config.yaml
hidden_act: "squared_relu"
positions: "rope"
rope_theta: 10000.0
qk_norm: false
init_std_o: 0.00585
init_std_up: 0.0361
init_std_down: 0.00207
learning_rate: 0.00211
lr_head: 0.0192
final_lr_fraction: 0.0
z_loss: 0.0001
max_steps: 4601
Each number is 500 + 50 x the weight over its row's rms, rounded and kept within 0 to 999. Layers, rows and columns count from 0. Numbers have three digits each. The size before them is the row's rms in percent of the matrix's.

# down: layer 6 MLP down (transposed), 2048x256, rms 0.0673, rows 2023-2047, columns 0-63
# up: layer 6 MLP up, 2048x256, rms 0.0739, rows 2024-2047, columns 0-63
down2023 108:523566477472505501474525524561447520539458465442531432520514432441487596525437498489484616543510535480465550475412475500483517443494531531497523470496482581507529605557482545488470376543541524
up2024 082:544473507559477548504476529468488568578465567517522437562440476475578425482557498406540505473506591552505532456414500442466510447402454520477484570458582473429461433471508531549528455520421466
down2024 082:421461515533437439494472550441414472436534452511472443439447498548560515435523593463429532546586453539580488496418501472502437530550465561513484571468468567429456486484498512543544439349495556
up2025 100:530507490523511571498503524447473533596410547512470424556546530487602524435486521480497456462489571503477459520479443426493471548515436578458474438411497527604598478474480575493494482601446380
down2025 105:423481502506537479508476507467511503528637508524416556415514518480513481463481440467410543520557517478471538541501536415489517558460577488573487530410463477455408660530517422548476578550525412
up2026 107:511486514465449606458468497557421510495522464585499445452533516524487475526429552442561442407481542466487531567530570474569508531528504573473570539537405543499433499470470505622462557478536433
down2026 108:490541467518575439593546483517491456435454416527435478367596529449517542416448511403504450404444597505485525443586526569492508471543399560456533481417487484538402508502491418504586481526472564
up2027 084:524525472455442487601460465427523513484526508529515513539488506504469464539423529460556387365478577495485531583457510458547450523479486446441573542492617414515559396493502569511516503484484547
down2027 074:466595407462472501540475497417526416453487432582343518546540587546564535537556568483547475423479528504485490449657480491529450482497515155511501517547486542466449516469549505466456486469573423
up2028 105:517485473476495552567427527564510523489514474422466424505492537507457483442451527576460556474570513531538452559453426503489479522509511494518536512570545554512463481516436534538509546546496494
down2028 102:475487444502565501452527515436466526454482515484433523473552526529466543490479466576539536510463616492536481368461608509585537431488542368480449497479441484468500558490464512517473580467522496
up2029 098:522572506508457470449489472458369495410577516571512511560508559432595475475491538514517471515591584438499582538449452541578501545440441543413436582419498548396510528558445513437490573573471546
down2029 093:525543484522483404592521505485598536533430544515416465530509581497560492555494533468431526521446530468478616515420410549519486518537570504538454527477408434570556583448452495605459510474499519
up2030 103:549521473508523483554386501574478535436510374533535547568467497579548491520515570562517484525443548535520588484427514443565526462488470496505481623556529460514510456511537515468498453456516536
down2030 097:527485554546452581424512539518420563483568368491540575517616569462508543497526403558452462498460456544427465507469556501480409467606586436615512457484548528513446604545502463517579537406526461
up2031 103:548550505532573571571486502516487522561465578508528482516478559508541497447475460499539515469464525459486605477524522463603574574448503545499558532612478488513444524518486520578513442489455550
down2031 105:397491457583516485436538613404419465608492561482560454458444480555424557524544510434454456475487501530508532476455530437517518457473538466450445432402531526364526557523449538480576554476509537
up2032 102:464484467468614476507454568485529502549549471526517487482449459477457437499510521497465530475574489496459475435490521454555448505479393506390527539452481465526568528492469555582486531515509506
down2032 095:448471488482413563468499489510476557566546539450469398388441368495486451573473563536491482518485551492477455565508488565507570501508525389518568505428566484526489531490520443482599566374501530
up2033 102:477533520552565404542452530440535482499452524503503521585466505511535570580504488524454410424498528504550523480524438472499527537484543526480454510410485570562496487504512410559527544477445531
down2033 095:574521526503458519484449494531448533515391605499519501439495528431488457459422536419502587495422444501517476483472497539477513517541425476564521560516553511521517484559453487511440586399539495
up2034 085:545477504451482505559483497481546522454448536418579565495467428504476483504492548436413557493517463544507481537450508450506505647422484518488550532524577481534440532518401427545478511527432551
down2034 092:494512548502564449506474502516480549518485422474493481538487509606429530403524549508495472600580445526433483551429516406448490492509481473493491384513498522494466423518479540468594501510501559
up2035 105:535525580496532558537490411488466549453551505561535481539503489558578499525473555499487511489517540495462525496490461579524540489422515498456498480528553514449549539475457466463434550506471490
down2035 105:502456484490529478633493468436547424558476462555483606455436559551495466446548373492467501433476506523476549466484581601564532522521554441599447524588523527511457468471484428501476455504481478
up2036 104:507437478531560565498491571588471552562488508461587478434415434436545510516554488480497495369409484588485571590502535466554435512466482543516465521460458470474456508369482590538494533518563473
down2036 105:457486453501507487473516545473416424558470480436541497456546466587515495466448418444515510506480446480525611441435441593506469535515400479451523580634596470415459520475517463522437554533544484
up2037 099:514472467465437610432543435603518560536474483471532493487412485507520399600508519516492484526487517497561517503481528498555533538407541510481526595338507431524483475500421516562446497408555489
down2037 104:479476428567512495526432502495441520484535474470355518591467519489473468515406487507438515453541510532406565534504459470546550494445526570503463497560557514504540524531484546557415433531567492
up2038 094:543546530496541477463430479474543542565573518453497551552395499525569428558559551435516463466455561351526523480446488549474412470524566546548494469475516480432559444517485564435499510515485491
down2038 094:572471542521531468549419552511492464472444449528382510424456500521512523538406546503524410512467458511529464460464372499515509506457465552417545492475574548517561471521539524390516487453629595
up2039 101:560487511467526499513475491568465538455547532413486477548441491531619568446506589442465480512558557572496443553398478513488497519516527564522514521512446397522529512474446407535508530513425504
down2039 104:437485385505510486425501475480477473545427505535463429543491581471559464514506534616499430547414481526517504592504542528548446443564500509500555502478508501475453480500499554504519417505514511
up2040 099:559486486452507461538455443535508530469489522503491437479521486512527424537520466468453481561529551497661587616450508408509496632466521519482494452514561564577484522505394458534488414520452575
down2040 089:469546465551540547500604525344416446475438579524512575491587597579431502493484569433488467525544474465433497448540515448538406480497484535472502541529490472468446565548491496431531550406531511
up2041 086:569544497537510473542555595549549540457529542599609463497515534538554439484501540533528431444411526481518430583338469575462502544434521539430588498567421431453502544488463528549575471493489492
down2041 092:448458481470392469497491545430468550530496439560531546536513454561610442357372532538515511477524523544425475480497452532535495528554547454504496454531512609546472422569502483415495539493493558
up2042 098:529488425430483614510467479527489522502413505515478534473467530495518459499513515445515396495433578512462531512571578567462473506479506543380512573506532402443512447417448387452498496472488498
down2042 099:620488486504500529448537476492469447450527553458544541481585522476479555495552538511475493507514443566504555406517493610473565514627541475563499440527446400495490575536473541519439401421538473
up2043 099:508519476424490444489511434583574442562567479606583405497493479381438465516487473411490481469501522501491614509461483473535505483522456509487561466496557469441535443472497613544413468486485597
down2043 097:507423552557471563585454553457486552463572516533463504519463469612477506492555541473502482489436572570465435564464497472465462504519387445510528497554467530488552501556427501495493551498493607
up2044 112:529538511493416451460518446558459544514522523539531454510477424445513547440518536428493384478443523490494597467464490540497498539478474513452523499547609565402532540438481596473556516498465443
down2044 118:517443438468471509549421478455528557537416469481483461504522501444535614481481477476536567537481530506474504530480496472457506491440507460496536570627590469435484541587608551451487510438485475
up2045 104:514454517523430504545478546521434523538502525413534504582433533581448528492482503512532478469548543525512487458454454516511533495457478521393522556524537516457577436459468514532515417503493501
down2045 107:451528515519470517437499487517447507520519504444510522548489434511546454541431481495537499537422481548393565630531568573525537535599619507515555515442471494458513498516569454423646516406463454
up2046 103:535472504492513599502454459520447505472454502517541532599451468429607513563452553491496440436522533443483518599473526487499475553457532539483516483526563515414444511506454458514489452541384518
down2046 102:460512538498512515507491446674541462532513491490471524525498511487430521492516581522524493574541463540527452544477497533513520434459483459538589432538512495450439555600518565513532438521477536
up2047 094:516517437462515570507414426472544504536440485459506478526472524477573511633458553498513504489390535495617601476495508523521475461436584480512534519529610471541430428443509465589484496488553502
down2047 083:442540331390455407485571448456504431515485449502347496516583699534479489426504558565479414415566515394491532470543475496544527511497463291495514508594524463491479501530541523507475508507496520